Weights of a small transformer language model: width 448.
Each number is 50 + 10 x the weight over its row's rms, rounded and kept within 0 to 99. Layers, rows and columns count from 0. The size before them is the row's rms in percent of the matrix's.

# layer 8 MLP gate, 1216x448, rms 0.0425, rows 662-698, columns 384-447
077:59 59 65 60 44 53 56 59 67 56 49 54 49 41 49 55 35 39 42 42 57 57 59 64 60 54 54 62 61 51 45 54 44 62 40 39 59 45 45 47 61 36 42 59 41 62 62 61 49 57 50 72 38 53 50 36 62 49 62 54 42 54 55 40
094:57 34 57 45 64 57 32 64 49 48 57 61 40 46 50 51 60 66 58 74 32 52 48 44 45 54 45 76 50 47 55 45 37 43 58 61 56 60 45 54 48 64 44 38 58 50 44 38 49 57 58 60 54 48 73 60 64 46 46 40 48 52 47 39
089:56 50 45 30 38 59 49 39 52 57 49 49 55 31 59 36 49 52 45 58 52 48 57 48 61 58 35 45 56 30 58 58 58 35 32 27 54 42 43 53 48 60 63 39 75 71 39 48 35 45 50 58 54 51 55 55 51 42 45 44 42 55 50 54
112:59 27 43 49 48 59 69 44 46 59 53 50 59 52 21 60 55 52 49 51 68 56 34 35 51 60 26 69 47 43 40 61 47 64 24 57 67 59 57 57 54 60 41 47 61 36 44 58 57 62 53 47 37 41 43 34 52 57 50 65 53 54 48 69
100:44 56 69 62 35 55 40 47 65 45 57 54 40 49 55 53 46 45 59 58 39 51 56 46 49 36 51 52 49 38 66 20 37 57 34 37 50 54 47 38 55 50 49 49 54 49 35 51 45 61 49 49 52 41 51 45 40 60 61 43 55 59 62 38
095:69 47 44 59 29 57 45 42 70 66 55 40 60 72 29 59 53 54 33 38 44 55 46 54 71 35 32 56 53 66 54 42 80 47 48 71 42 50 54 50 53 51 57 45 47 55 39 59 52 44 35 52 35 39 50 69 48 51 39 46 58 35 46 62
105:46 52 80 32 51 39 51 49 41 42 45 51 42 46 54 61 45 56 60 52 46 60 37 64 45 53 33 53 77 60 53 44 32 66 57 47 53 57 44 58 57 48 47 35 52 53 63 43 55 42 63 51 47 48 68 44 54 44 42 52 57 54 53 46
084:74 46 59 57 50 55 58 36 31 59 62 45 59 29 53 46 31 66 44 65 55 49 41 34 59 59 33 62 35 41 38 54 40 43 54 53 51 51 64 47 33 55 59 40 41 56 40 58 38 38 50 31 45 45 34 58 50 40 48 66 41 42 43 70
107:56 59 54 70 50 57 64 37 56 48 37 47 38 48 43 54 54 57 38 34 49 39 45 40 63 44 47 41 48 50 42 50 60 53 39 37 26 53 72 38 48 47 44 46 21 62 62 59 57 53 47 59 41 49 49 55 48 47 34 44 43 49 28 49
105:71 59 55 44 62 33 32 52 62 55 48 53 43 36 34 57 36 55 61 22 33 52 51 59 71 60 48 39 56 60 62 56 64 52 55 50 60 48 61 45 40 51 63 63 55 49 65 42 43 39 51 53 44 55 57 48 54 55 22 46 42 61 61 58
108:48 70 64 48 57 76 43 53 47 46 53 34 62 60 52 53 35 49 51 58 36 54 60 52 42 34 36 58 59 46 50 41 51 35 51 54 44 52 53 65 56 69 55 54 65 43 46 54 54 50 55 44 40 47 57 65 56 69 59 59 53 49 51 47
084:52 49 57 47 54 63 45 41 57 57 62 52 40 37 47 75 52 55 51 49 39 48 44 45 63 44 61 49 66 64 50 55 31 34 45 50 43 53 60 42 49 47 50 55 61 43 39 46 51 48 53 64 36 53 66 63 56 60 42 50 48 53 55 55
087:52 61 64 57 66 44 53 47 43 47 63 48 65 69 51 41 50 48 64 30 62 50 33 62 57 53 53 48 48 60 53 54 65 82 68 52 40 49 50 31 47 47 56 43 45 43 54 52 73 53 55 55 52 51 44 52 44 53 33 67 47 41 52 53
106:58 52 70 55 41 44 53 50 60 38 60 47 60 61 72 61 34 49 51 40 59 46 52 59 41 25 47 45 61 45 56 49 43 52 47 39 46 34 48 26 55 51 48 38 50 52 41 58 59 63 58 66 50 44 59 57 42 52 56 48 47 25 49 37
102:47 48 24 46 43 63 47 53 35 60 47 63 54 51 41 53 53 58 56 41 55 30 31 39 58 52 42 42 66 47 59 36 33 70 47 43 59 46 37 37 34 48 56 56 54 54 47 45 46 32 40 53 35 51 61 47 34 54 64 50 48 51 43 28
103:50 45 51 54 39 54 49 25 57 57 57 64 66 56 51 63 44 69 36 51 42 60 41 46 70 35 35 55 49 47 43 49 55 62 43 67 61 50 44 56 43 71 60 39 61 38 58 58 69 47 40 31 49 42 44 58 48 44 50 40 46 41 54 58
106:46 51 51 44 59 57 45 39 54 44 60 36 42 54 68 48 62 42 48 37 64 52 42 33 54 39 63 68 43 45 69 51 50 56 55 39 57 43 48 44 50 43 60 60 53 67 38 60 49 45 42 49 35 39 47 54 48 61 53 57 57 41 54 51
094:52 73 56 49 50 34 41 60 55 48 62 46 54 45 40 47 47 44 49 54 70 61 35 41 61 51 57 71 60 57 54 61 55 53 59 64 41 36 62 40 59 61 43 47 31 43 36 50 36 58 54 56 46 53 57 60 74 57 55 42 54 31 53 49
106:50 46 59 48 41 58 47 43 58 59 53 57 26 52 34 51 44 43 35 61 66 47 50 44 55 21 45 49 57 43 41 60 64 35 70 60 49 65 74 56 31 57 59 52 44 60 36 60 37 51 52 45 55 53 43 51 55 42 49 53 79 47 61 64
110:58 54 43 45 62 69 73 60 37 42 68 55 53 62 42 55 43 40 66 34 50 24 43 57 75 54 44 46 48 74 48 50 41 61 54 33 60 50 56 57 45 55 54 42 54 55 62 40 51 40 52 46 52 50 43 34 53 50 24 61 60 45 52 54
108:61 39 56 46 57 67 29 45 40 44 58 34 67 49 66 71 48 45 40 58 49 53 42 60 52 52 48 67 54 44 47 58 48 41 36 41 46 47 54 50 21 49 58 54 44 38 51 36 45 55 64 42 52 52 42 66 54 47 44 49 48 49 61 63
109:47 42 53 51 59 55 39 70 52 63 48 53 54 47 46 48 40 40 65 55 53 56 56 36 46 35 42 58 47 58 29 56 61 60 48 61 58 51 63 65 38 46 57 41 46 38 43 41 54 48 59 58 52 63 48 56 55 37 45 59 44 54 51 65
084:47 37 51 53 63 38 53 34 49 48 50 31 54 59 58 61 50 47 49 45 44 71 37 29 58 62 53 64 53 61 58 32 54 57 63 55 36 56 34 64 51 35 38 48 63 52 58 63 76 60 38 45 47 42 35 45 30 55 42 56 44 46 59 45
133:47 50 49 50 53 51 41 45 52 49 67 50 40 51 46 48 39 49 46 48 62 46 46 62 76 44 25 40 54 50 75 62 55 45 57 52 42 50 52 32 57 67 62 59 40 53 58 50 59 43 64 42 57 46 35 35 52 57 53 59 63 29 67 50
130:61 34 53 47 43 48 48 48 48 52 46 50 63 65 49 57 56 38 39 49 59 46 44 49 57 62 46 50 54 54 50 45 64 68 42 44 48 37 46 50 68 62 52 45 58 45 51 52 61 57 51 68 64 36 47 44 37 52 38 59 62 39 26 59
102:44 46 52 49 39 51 63 59 58 52 56 46 41 59 64 43 66 34 52 60 54 54 48 47 58 45 50 55 44 65 55 52 56 58 53 61 34 55 51 23 43 47 41 43 37 49 51 47 32 69 51 44 60 46 58 47 45 48 38 38 40 48 31 39
103:54 58 45 32 56 47 48 42 28 68 48 49 66 46 43 43 62 48 50 56 55 58 62 51 53 43 38 35 54 53 38 29 42 63 59 56 55 70 30 55 41 67 59 58 46 29 45 41 59 45 46 64 49 65 63 67 50 52 40 50 69 32 44 40
108:43 50 57 53 41 60 42 47 60 48 34 46 35 44 54 54 65 43 40 56 72 39 49 52 44 39 38 42 54 37 63 53 41 44 49 47 69 48 56 31 50 52 50 34 47 72 60 37 43 77 59 68 51 54 38 34 42 63 40 51 62 44 46 52
114:61 20 46 54 50 44 54 47 51 66 55 61 34 46 45 53 57 48 38 56 40 56 53 39 58 47 41 49 48 50 39 47 43 52 47 48 57 50 58 41 48 63 39 40 64 37 48 61 53 54 45 57 30 59 55 45 54 42 51 49 75 31 48 43
105:61 45 49 75 44 56 45 58 51 49 45 48 50 40 39 63 54 44 45 30 37 52 45 42 44 42 47 61 63 47 48 47 57 49 71 65 51 51 62 43 49 53 65 37 42 71 51 42 47 46 42 38 15 47 62 48 70 52 46 71 50 39 40 66
100:54 57 45 53 54 56 61 54 33 67 48 47 43 61 44 58 50 36 52 61 50 41 55 51 79 54 53 56 54 45 41 43 60 45 57 44 69 49 44 41 35 50 48 49 64 50 25 59 41 72 46 22 51 56 49 57 55 50 47 69 34 26 52 48
086:41 56 61 61 57 48 45 43 49 46 37 49 65 52 48 53 34 53 55 56 56 45 49 43 28 47 50 44 30 64 51 39 39 59 52 52 68 75 48 42 68 32 36 59 45 45 63 44 56 58 45 59 51 52 66 69 56 57 61 64 65 61 45 54
100:63 48 52 38 34 57 61 52 61 63 51 45 59 52 55 64 30 35 46 41 51 40 42 52 48 63 18 52 50 59 54 46 50 47 35 48 61 58 62 47 60 42 52 49 67 64 55 53 71 48 47 52 34 61 50 55 56 60 47 65 55 36 36 62
117:57 40 51 59 67 65 45 47 28 65 66 41 57 38 54 50 51 47 63 56 47 46 39 32 53 63 31 58 58 65 51 48 49 69 58 62 65 51 60 60 55 34 56 46 52 41 49 41 47 31 33 59 39 48 61 60 35 33 35 64 49 44 33 57
100:39 55 48 49 56 47 58 50 39 42 48 43 49 54 32 48 54 68 51 34 51 64 79 68 37 41 50 52 76 49 39 35 50 51 59 48 49 46 58 44 41 39 41 57 40 68 45 37 50 51 57 56 46 37 62 45 57 41 46 52 45 55 57 40
110:52 47 49 41 44 57 31 48 60 60 68 50 68 65 45 43 50 54 63 58 27 62 48 47 51 42 51 45 59 36 51 44 41 50 30 51 51 46 35 55 40 55 69 48 28 65 57 63 68 69 36 52 38 50 50 66 28 54 58 65 65 67 52 64
101:56 43 31 33 41 49 59 50 44 45 44 49 46 49 67 51 58 61 39 47 68 33 38 58 58 41 44 35 47 41 43 51 54 57 42 46 59 42 33 76 50 55 47 41 51 56 26 58 52 51 37 43 37 50 45 58 48 52 46 66 34 44 47 60
# layer 8 MLP up, 1216x448, rms 0.0406, rows 662-697, columns 384-447
089:61 46 46 63 49 75 63 39 57 51 43 56 59 49 53 52 54 54 51 43 54 49 66 38 52 55 74 63 49 30 59 66 37 63 61 36 60 56 47 32 47 53 45 40 51 20 48 47 55 43 61 57 59 54 67 49 32 61 50 62 52 63 43 38
096:42 56 58 38 59 57 35 52 50 51 52 51 62 49 36 45 40 60 55 55 51 50 59 46 58 61 47 43 55 49 62 55 42 54 68 60 46 61 55 51 61 39 36 36 52 54 54 34 45 56 51 46 57 33 53 52 52 47 53 61 48 61 59 40
095:48 47 49 57 48 12 52 45 51 49 54 47 45 51 41 52 48 39 36 47 51 43 42 56 49 50 43 46 50 45 33 54 54 43 45 55 32 43 71 63 47 53 50 59 53 53 48 58 50 43 52 45 50 47 43 34 60 48 46 56 29 44 46 49
108:40 56 61 44 56 71 49 38 42 59 51 31 67 41 63 56 53 42 56 54 46 48 30 40 42 61 40 44 50 52 62 63 22 60 37 32 48 48 45 34 19 51 45 57 66 51 43 42 57 66 55 40 53 60 51 44 55 39 52 45 70 53 51 65
100:49 43 62 62 39 42 58 54 44 62 37 54 39 56 57 61 31 37 58 36 39 53 20 54 46 46 55 40 63 58 45 34 39 42 45 50 52 48 48 53 41 58 45 40 40 35 63 47 38 58 57 56 42 51 61 58 79 49 44 48 64 52 36 36
091:54 60 61 47 55 43 58 38 29 43 33 40 40 41 53 57 62 58 64 49 60 41 47 41 48 58 61 61 51 48 38 64 59 46 51 51 64 31 51 72 45 59 60 52 44 57 41 55 37 69 30 34 40 47 47 46 30 61 56 45 38 53 49 57
105:46 47 63 58 48 48 46 50 37 52 42 26 56 57 46 49 62 43 51 48 60 45 64 47 45 46 38 44 33 44 30 58 91 41 63 61 38 37 69 35 49 70 61 77 50 69 40 49 54 49 44 41 50 56 60 52 72 56 38 50 39 39 43 31
088:41 34 56 55 56 38 53 35 74 59 57 48 56 24 32 63 35 51 60 34 20 58 65 55 58 52 56 46 32 45 51 60 47 52 52 64 43 54 52 51 18 45 41 52 60 50 50 58 54 56 69 46 49 25 57 59 42 42 38 51 63 42 49 63
104:47 39 46 48 61 54 71 60 49 64 46 49 56 51 61 58 32 57 50 55 30 44 38 40 46 66 50 55 54 51 62 44 45 52 48 45 41 45 45 44 45 53 49 44 38 42 55 59 46 43 59 61 47 69 60 46 56 65 48 53 58 47 50 33
099:61 58 41 29 67 64 48 49 44 52 52 48 56 47 43 32 34 52 47 30 58 45 58 40 58 39 48 51 55 60 39 41 44 54 33 58 62 57 39 44 46 56 49 51 55 32 53 47 44 40 58 53 41 35 64 57 51 46 53 43 67 55 39 29
110:42 44 59 58 48 64 60 62 49 67 65 51 42 57 51 62 32 54 57 47 44 45 56 22 50 44 53 57 53 40 59 59 27 47 41 55 59 46 45 42 45 38 58 61 64 66 51 63 61 57 46 49 51 43 45 58 50 47 55 67 48 39 60 61
094:61 35 53 50 57 49 41 58 43 60 48 64 54 30 63 76 49 51 46 51 52 60 51 45 49 38 34 46 57 49 63 49 46 39 37 43 66 31 54 40 54 55 41 48 63 53 26 34 59 57 56 52 55 66 53 47 30 45 52 46 62 44 50 34
094:36 52 62 57 55 39 46 38 66 47 50 59 56 43 51 40 54 63 51 37 51 72 48 50 48 63 73 45 46 59 51 65 59 74 59 36 27 32 58 38 69 44 50 35 55 55 52 48 45 62 50 44 50 49 52 33 43 56 46 50 47 47 53 55
102:42 33 37 45 47 48 66 56 44 59 60 51 48 58 48 50 46 49 56 55 49 41 52 58 46 56 53 74 43 56 45 65 55 69 48 44 54 50 48 28 53 48 40 62 57 37 41 69 40 37 59 60 41 47 43 42 51 41 49 37 56 43 59 38
100:52 60 59 49 34 53 60 67 48 48 50 66 57 48 47 46 51 62 47 49 49 40 64 45 62 53 45 49 56 58 53 60 77 62 63 79 35 48 52 28 53 45 46 43 69 55 56 34 53 40 37 68 58 57 49 61 47 43 50 57 46 53 65 48
101:49 59 50 61 50 43 67 63 41 43 38 41 48 70 53 38 22 56 39 32 55 51 39 63 53 41 40 26 41 41 41 51 57 46 59 39 55 38 52 39 49 46 59 68 42 57 74 50 55 52 55 55 66 52 49 42 58 56 56 57 56 55 63 45
103:51 42 58 57 52 64 33 35 57 47 56 62 41 36 17 52 68 35 55 48 52 66 42 31 61 65 53 51 45 61 49 38 52 55 45 50 48 30 67 36 50 65 55 58 70 40 60 59 54 66 49 43 47 41 61 43 57 40 41 49 36 35 39 52
093:67 49 53 59 44 45 51 46 47 48 46 52 29 45 41 40 43 44 42 53 58 75 60 48 64 44 41 44 52 47 42 44 49 46 45 46 48 56 41 41 46 41 54 46 49 46 57 64 65 71 56 54 56 53 59 39 43 47 54 42 55 62 51 52
103:50 43 51 36 34 45 43 35 50 60 57 53 47 51 48 40 55 50 52 41 43 68 72 52 59 60 59 31 53 44 54 64 47 37 39 43 63 45 48 38 39 42 70 44 44 51 42 49 48 45 60 48 38 55 49 56 36 58 26 52 57 40 47 44
104:57 64 54 51 36 47 50 55 47 35 46 65 64 39 61 56 59 58 68 48 42 47 47 38 62 55 56 35 53 62 62 54 52 34 53 37 44 51 72 75 51 49 54 45 49 54 58 40 37 49 55 31 65 55 46 53 54 45 33 63 43 63 54 52
110:50 33 46 53 57 44 51 41 37 48 51 68 49 47 50 61 64 51 43 42 51 60 41 73 45 71 38 37 57 41 40 50 54 53 38 38 49 48 63 46 50 48 66 57 44 35 57 59 58 44 42 42 63 50 38 52 57 55 52 53 32 60 46 66
104:41 60 53 61 58 37 60 56 51 62 33 50 52 45 37 49 55 50 50 58 30 62 37 41 50 58 46 44 31 55 45 64 54 30 42 48 38 59 47 62 55 29 66 27 54 46 39 50 46 60 60 43 52 62 45 44 57 47 46 67 65 60 41 46
092:51 50 57 69 37 45 36 46 46 47 30 50 56 50 55 59 50 51 58 58 41 47 67 47 51 46 51 71 40 40 49 59 44 39 53 49 54 44 47 57 50 57 58 46 56 63 41 46 43 41 34 43 33 58 54 56 55 47 48 63 51 49 55 49
120:35 48 46 62 62 62 33 35 42 58 39 42 71 48 40 34 49 61 30 44 59 46 62 49 67 41 44 45 49 53 53 50 58 51 46 64 49 42 41 73 59 46 56 44 51 64 63 41 64 42 48 49 62 38 35 52 44 44 43 58 56 51 62 64
122:56 62 42 33 52 57 42 42 70 47 53 56 51 48 76 43 38 65 51 57 54 48 28 54 45 59 45 37 55 49 63 53 40 62 47 07 56 55 38 43 61 43 48 49 42 53 49 47 60 58 42 44 42 45 45 44 45 52 55 49 53 53 47 56
100:44 45 33 59 46 41 57 35 51 43 64 55 52 45 49 54 57 52 67 53 39 38 54 49 47 49 46 43 59 51 52 40 54 75 59 62 58 54 59 53 48 35 50 43 48 54 70 36 58 51 65 70 50 45 47 50 48 44 31 58 55 50 28 65
107:52 46 55 65 44 48 39 47 58 45 68 59 50 57 52 66 40 67 29 46 35 60 52 44 58 43 59 52 37 64 45 46 55 32 44 54 44 37 48 55 54 70 59 63 38 45 33 53 46 60 46 39 48 51 49 48 47 46 71 39 62 65 58 43
102:46 38 41 49 53 52 51 60 45 56 41 28 63 48 37 53 66 35 29 35 42 45 45 64 66 38 62 59 47 46 49 55 46 70 41 43 40 45 45 54 48 41 44 43 65 51 38 49 51 38 54 59 43 46 45 43 43 57 27 52 54 70 45 45
105:55 42 54 63 65 49 56 67 49 85 43 61 33 41 40 53 46 42 55 62 42 44 60 45 40 49 33 48 43 52 44 42 44 43 52 42 45 43 51 50 55 54 61 69 59 48 44 45 45 52 58 40 36 53 50 45 67 36 63 45 69 25 57 32
102:61 22 69 52 64 57 35 43 59 62 34 56 54 41 25 34 44 41 42 41 53 57 75 40 54 35 50 81 45 48 55 59 52 60 61 61 40 57 51 44 55 45 58 51 62 53 41 38 53 46 52 43 38 44 51 58 35 34 54 64 56 57 31 56
099:28 70 62 36 55 40 42 53 62 59 54 55 44 49 46 54 63 53 50 52 54 43 61 70 61 42 51 27 48 52 55 56 48 55 52 76 57 58 68 60 40 42 53 47 51 48 38 45 38 47 58 38 49 50 43 56 54 41 47 46 39 33 66 58
092:66 48 37 65 68 69 45 43 42 58 51 32 56 36 39 52 63 46 58 44 50 50 49 40 54 49 43 59 60 46 46 55 58 43 57 41 54 41 39 54 64 66 49 51 43 58 37 57 47 41 45 19 48 54 30 43 53 35 47 52 48 43 52 40
099:44 40 53 45 59 59 57 56 54 61 47 51 55 54 65 47 50 38 50 53 41 64 38 47 43 59 48 34 41 59 49 45 39 31 40 41 53 47 63 59 58 42 64 39 47 65 52 40 53 42 55 61 33 49 47 49 61 50 54 51 52 35 38 52
108:42 44 61 32 31 66 57 59 45 46 45 55 47 61 40 52 44 58 61 30 44 59 54 50 36 65 49 35 44 31 46 61 52 51 44 44 59 62 42 49 43 52 43 62 49 65 70 56 58 58 61 77 62 48 71 32 46 46 43 46 56 48 43 40
096:54 45 37 45 51 64 47 82 52 46 46 46 45 47 46 49 41 39 51 75 41 52 44 56 47 58 59 51 58 41 51 45 39 44 49 51 57 43 58 37 48 57 24 42 46 43 74 55 51 48 53 41 39 49 56 53 64 64 52 57 48 47 58 67
107:50 63 44 48 53 41 43 54 55 49 62 52 51 43 48 45 59 47 58 75 58 53 45 53 40 40 56 47 33 59 37 47 57 54 37 65 45 65 33 43 65 44 55 38 58 61 42 54 44 46 42 46 49 76 63 49 46 55 57 40 44 52 66 34
# layer 8 MLP down (transposed), 1216x448, rms 0.0393, rows 662-697, columns 384-447
084:57 41 55 60 57 61 37 51 39 35 50 48 33 69 52 81 53 76 56 32 50 56 48 54 46 34 76 52 60 58 75 50 75 38 49 83 40 59 34 51 59 48 64 52 30 45 58 55 51 53 35 52 53 56 39 39 64 66 72 49 35 36 55 70
094:39 48 47 40 54 62 52 47 36 42 48 33 48 49 52 55 43 52 43 38 63 59 36 56 39 60 46 50 39 54 47 53 42 50 54 40 60 52 36 57 41 61 36 41 51 25 74 61 43 62 54 51 66 44 42 29 66 55 55 38 40 54 49 52
095:57 43 37 40 60 25 47 52 50 29 44 45 56 55 40 46 48 52 35 47 54 30 53 45 18 45 54 36 47 43 52 54 48 51 45 63 48 42 33 53 45 35 46 60 46 52 66 38 61 60 62 44 45 38 37 51 46 44 42 47 68 43 45 28
104:32 51 66 52 39 37 33 37 45 65 64 59 45 33 53 40 59 41 43 43 38 48 53 61 31 45 48 63 57 52 60 52 46 53 46 52 61 54 52 62 41 44 66 42 39 51 52 61 37 59 56 47 47 42 47 54 53 49 65 56 47 38 44 57
102:49 47 30 51 52 67 58 57 58 52 33 40 49 64 60 50 50 47 45 53 44 65 43 33 50 54 59 57 49 44 42 27 56 59 57 45 45 46 52 25 40 63 48 50 37 51 45 60 45 48 42 43 33 54 51 30 59 46 59 50 45 49 38 44
096:50 41 54 65 57 33 45 49 45 58 40 66 52 48 46 48 58 59 46 69 36 50 57 48 49 58 34 62 41 45 37 54 65 35 64 45 43 48 42 65 46 75 62 44 59 48 42 46 51 49 30 51 42 44 46 42 31 56 45 45 61 59 45 54
107:54 49 59 45 58 50 61 43 69 43 39 55 43 55 55 51 37 51 57 38 47 52 43 53 65 30 41 45 59 62 48 53 15 54 59 37 41 33 45 30 34 22 49 34 43 37 40 47 55 36 48 30 46 59 28 52 64 37 48 56 34 53 56 39
087:43 50 72 45 59 50 67 39 59 73 39 51 31 47 46 46 56 57 51 61 36 41 48 39 41 49 54 52 50 80 53 29 63 48 58 41 41 48 67 49 72 61 57 72 55 42 68 51 40 56 38 72 55 55 41 44 42 56 50 45 43 43 40 44
105:44 47 48 53 76 53 47 52 56 55 44 40 60 58 66 50 58 58 41 57 60 39 40 59 40 44 45 77 39 55 36 68 54 44 39 62 63 44 51 60 67 42 65 54 55 33 42 34 58 31 54 46 43 37 43 42 30 74 47 54 31 56 58 47
100:42 69 46 43 57 62 47 60 62 43 52 57 70 51 29 34 42 51 57 69 46 37 57 57 51 51 38 48 60 84 61 36 48 54 44 60 23 58 35 36 58 44 54 49 62 35 51 24 49 55 56 58 58 36 66 73 54 49 60 45 42 42 48 40
110:28 69 40 48 53 66 53 53 44 52 63 34 60 47 41 48 45 48 52 43 49 63 45 37 50 61 40 61 49 66 57 52 41 59 50 45 33 52 48 31 68 78 55 41 52 61 63 56 42 50 47 47 63 68 41 37 66 52 53 50 33 53 61 55
093:40 62 55 41 44 41 54 63 41 53 61 42 24 61 42 50 62 41 48 44 54 62 53 59 62 58 42 53 50 34 49 61 54 53 40 51 36 50 48 33 61 55 59 59 34 51 56 65 46 44 56 50 61 59 52 28 39 51 54 27 36 44 53 61
095:55 49 44 56 46 50 46 42 53 47 45 56 38 39 53 68 50 65 54 44 47 45 65 28 53 40 67 56 38 55 60 56 42 28 35 36 41 36 53 60 51 71 63 48 46 66 39 46 47 60 46 39 59 59 51 34 50 48 55 41 45 27 63 35
104:57 34 56 40 49 45 62 51 39 38 51 45 70 59 63 50 45 60 72 66 55 41 44 56 24 64 72 64 55 32 50 43 29 66 52 38 49 55 58 53 45 44 45 49 32 51 51 50 60 52 57 61 50 40 54 60 31 29 56 49 47 41 45 38
100:57 60 36 59 50 53 60 46 40 48 48 56 51 43 52 67 44 58 56 64 57 45 59 62 35 59 63 50 40 57 44 67 63 28 43 47 57 31 55 28 53 46 44 59 56 58 70 44 39 59 56 46 49 51 57 53 32 41 54 52 45 61 52 46
100:68 51 39 58 50 59 33 41 68 35 67 57 40 51 40 50 29 60 54 59 60 37 51 44 35 16 61 55 47 32 28 62 73 36 58 40 57 53 60 28 51 55 28 65 70 50 41 52 58 35 49 50 34 63 41 46 46 51 43 55 57 49 47 48
104:65 35 42 53 55 50 51 43 61 33 67 53 42 48 56 47 29 55 61 55 40 57 54 62 38 58 53 53 37 26 42 46 55 48 53 39 49 49 44 58 40 49 32 68 38 48 35 50 58 44 57 39 64 43 61 46 49 51 54 60 49 62 69 36
095:41 48 43 58 36 68 71 52 55 48 41 49 72 45 56 48 56 51 45 50 38 43 62 69 48 57 30 52 49 49 45 59 42 41 51 53 44 41 51 53 43 46 45 48 69 48 53 48 58 46 56 39 53 36 44 52 46 56 48 52 60 62 63 48
105:50 46 40 52 53 59 48 45 49 54 57 43 40 63 37 64 38 36 68 40 48 67 50 49 60 44 52 50 62 43 55 49 53 42 63 54 53 59 52 47 58 47 45 38 38 52 34 44 62 40 58 34 53 42 49 52 58 41 39 46 73 50 49 47
103:68 58 58 57 54 46 54 45 59 38 42 48 57 41 60 36 61 56 62 51 41 50 40 70 30 46 52 65 57 38 66 43 60 44 67 48 48 42 49 48 46 35 53 47 42 62 60 41 54 49 57 66 55 41 34 74 48 56 35 76 52 58 56 59
109:64 39 41 68 57 33 56 48 71 49 50 45 58 47 43 54 53 46 61 52 52 52 55 60 50 47 30 38 58 28 26 52 41 67 45 59 67 43 41 57 57 38 40 24 39 46 23 46 46 62 53 61 42 47 57 59 48 56 46 45 42 51 65 62
105:41 56 51 46 48 40 43 44 61 63 39 58 49 63 38 59 58 54 55 49 54 58 48 48 54 62 51 51 58 59 37 51 40 49 49 57 39 49 61 46 37 54 50 51 54 47 23 32 50 42 39 48 43 68 52 36 68 39 50 47 54 63 33 50
093:43 45 41 44 48 64 63 48 47 49 35 47 59 53 46 40 51 43 48 64 53 52 50 70 56 57 38 45 63 51 45 51 53 36 54 57 55 50 59 42 43 43 51 43 54 48 52 56 52 58 48 51 59 55 39 58 61 49 66 53 41 32 47 41
117:58 42 48 64 55 53 53 55 52 53 56 57 57 45 63 50 45 43 62 50 61 33 49 47 28 47 36 50 56 57 33 36 38 48 41 41 54 69 44 52 58 44 41 48 41 37 43 51 50 61 49 61 49 41 66 56 48 48 39 45 32 64 31 56
121:34 55 54 45 58 44 44 50 54 56 63 34 59 46 48 39 46 47 49 44 58 59 45 52 58 40 45 38 25 60 45 55 54 29 40 53 52 50 49 43 40 45 54 65 39 46 50 43 54 49 31 40 60 38 57 33 29 48 54 67 58 50 43 65
101:55 46 54 57 57 50 52 45 71 40 39 31 46 60 39 52 43 42 48 56 66 51 52 45 49 48 49 43 41 45 61 56 41 42 40 46 37 51 53 57 70 64 78 53 67 36 49 73 53 57 50 22 59 44 64 64 48 54 37 55 38 53 65 54
109:66 49 48 49 44 54 70 54 66 53 58 48 58 57 45 54 53 53 61 51 56 37 51 60 52 51 61 46 45 41 54 47 44 43 46 69 35 60 43 51 45 34 48 50 54 60 29 42 44 54 44 49 43 40 53 57 38 53 57 43 65 61 67 47
104:59 46 56 50 39 46 64 45 43 39 63 43 62 39 55 51 47 38 48 72 51 33 46 41 45 57 58 46 55 43 37 43 66 34 54 47 45 70 46 51 58 52 60 64 46 42 53 41 47 60 30 60 46 48 59 35 61 29 69 42 55 57 52 54
096:40 69 47 40 52 43 47 46 57 61 51 31 64 49 60 41 52 57 56 47 53 43 44 62 43 41 57 57 54 56 40 58 48 45 41 46 49 49 43 33 49 69 53 53 55 54 47 42 40 55 38 51 56 52 45 65 52 60 53 27 31 67 57 58
102:46 50 32 46 55 54 55 30 49 75 49 45 41 48 60 52 70 53 28 48 32 68 35 63 35 40 33 40 53 55 55 43 35 45 45 45 44 54 38 42 46 60 62 38 25 38 47 77 50 53 47 47 50 41 45 66 60 39 43 59 56 49 27 62
100:45 41 56 46 58 32 50 43 50 52 47 57 59 49 35 48 54 70 58 28 48 53 66 50 44 33 56 49 41 70 60 52 47 50 43 57 64 53 50 71 37 58 65 56 57 42 40 46 44 39 70 45 57 58 48 46 45 53 66 43 60 47 48 56
090:43 64 60 48 62 60 45 46 38 53 36 59 55 33 58 34 48 47 33 67 41 38 63 56 43 52 47 49 48 58 47 56 43 58 53 55 64 69 45 45 64 36 55 57 63 40 53 43 59 54 53 65 52 55 72 54 55 50 62 47 55 63 46 54
099:44 54 46 39 45 53 50 44 45 61 36 57 35 53 39 40 57 48 54 66 44 46 62 35 38 66 54 33 56 50 47 54 32 46 55 48 47 42 37 43 50 49 66 51 56 61 51 35 47 40 50 48 48 59 65 60 57 50 74 31 65 38 49 31
108:51 39 57 37 43 42 45 60 40 55 53 51 46 48 43 47 34 60 61 48 46 43 63 45 54 50 63 53 51 55 47 51 51 34 57 57 50 45 48 66 42 40 48 62 32 51 54 45 66 58 35 51 66 68 42 55 52 46 43 53 56 44 53 31
095:56 48 65 38 50 42 41 52 55 49 44 52 50 39 46 64 54 60 55 68 57 53 43 48 35 33 38 42 40 70 63 51 47 60 36 52 69 40 47 71 41 52 56 42 69 39 50 54 57 51 44 56 55 66 27 66 35 48 34 41 48 57 28 50
108:63 53 47 62 51 27 52 51 37 63 41 39 45 60 45 58 51 47 56 54 57 55 57 59 51 57 56 61 46 64 54 50 46 41 45 56 53 44 59 40 65 38 51 48 62 55 68 52 47 47 37 44 31 48 63 45 41 33 52 39 49 48 51 30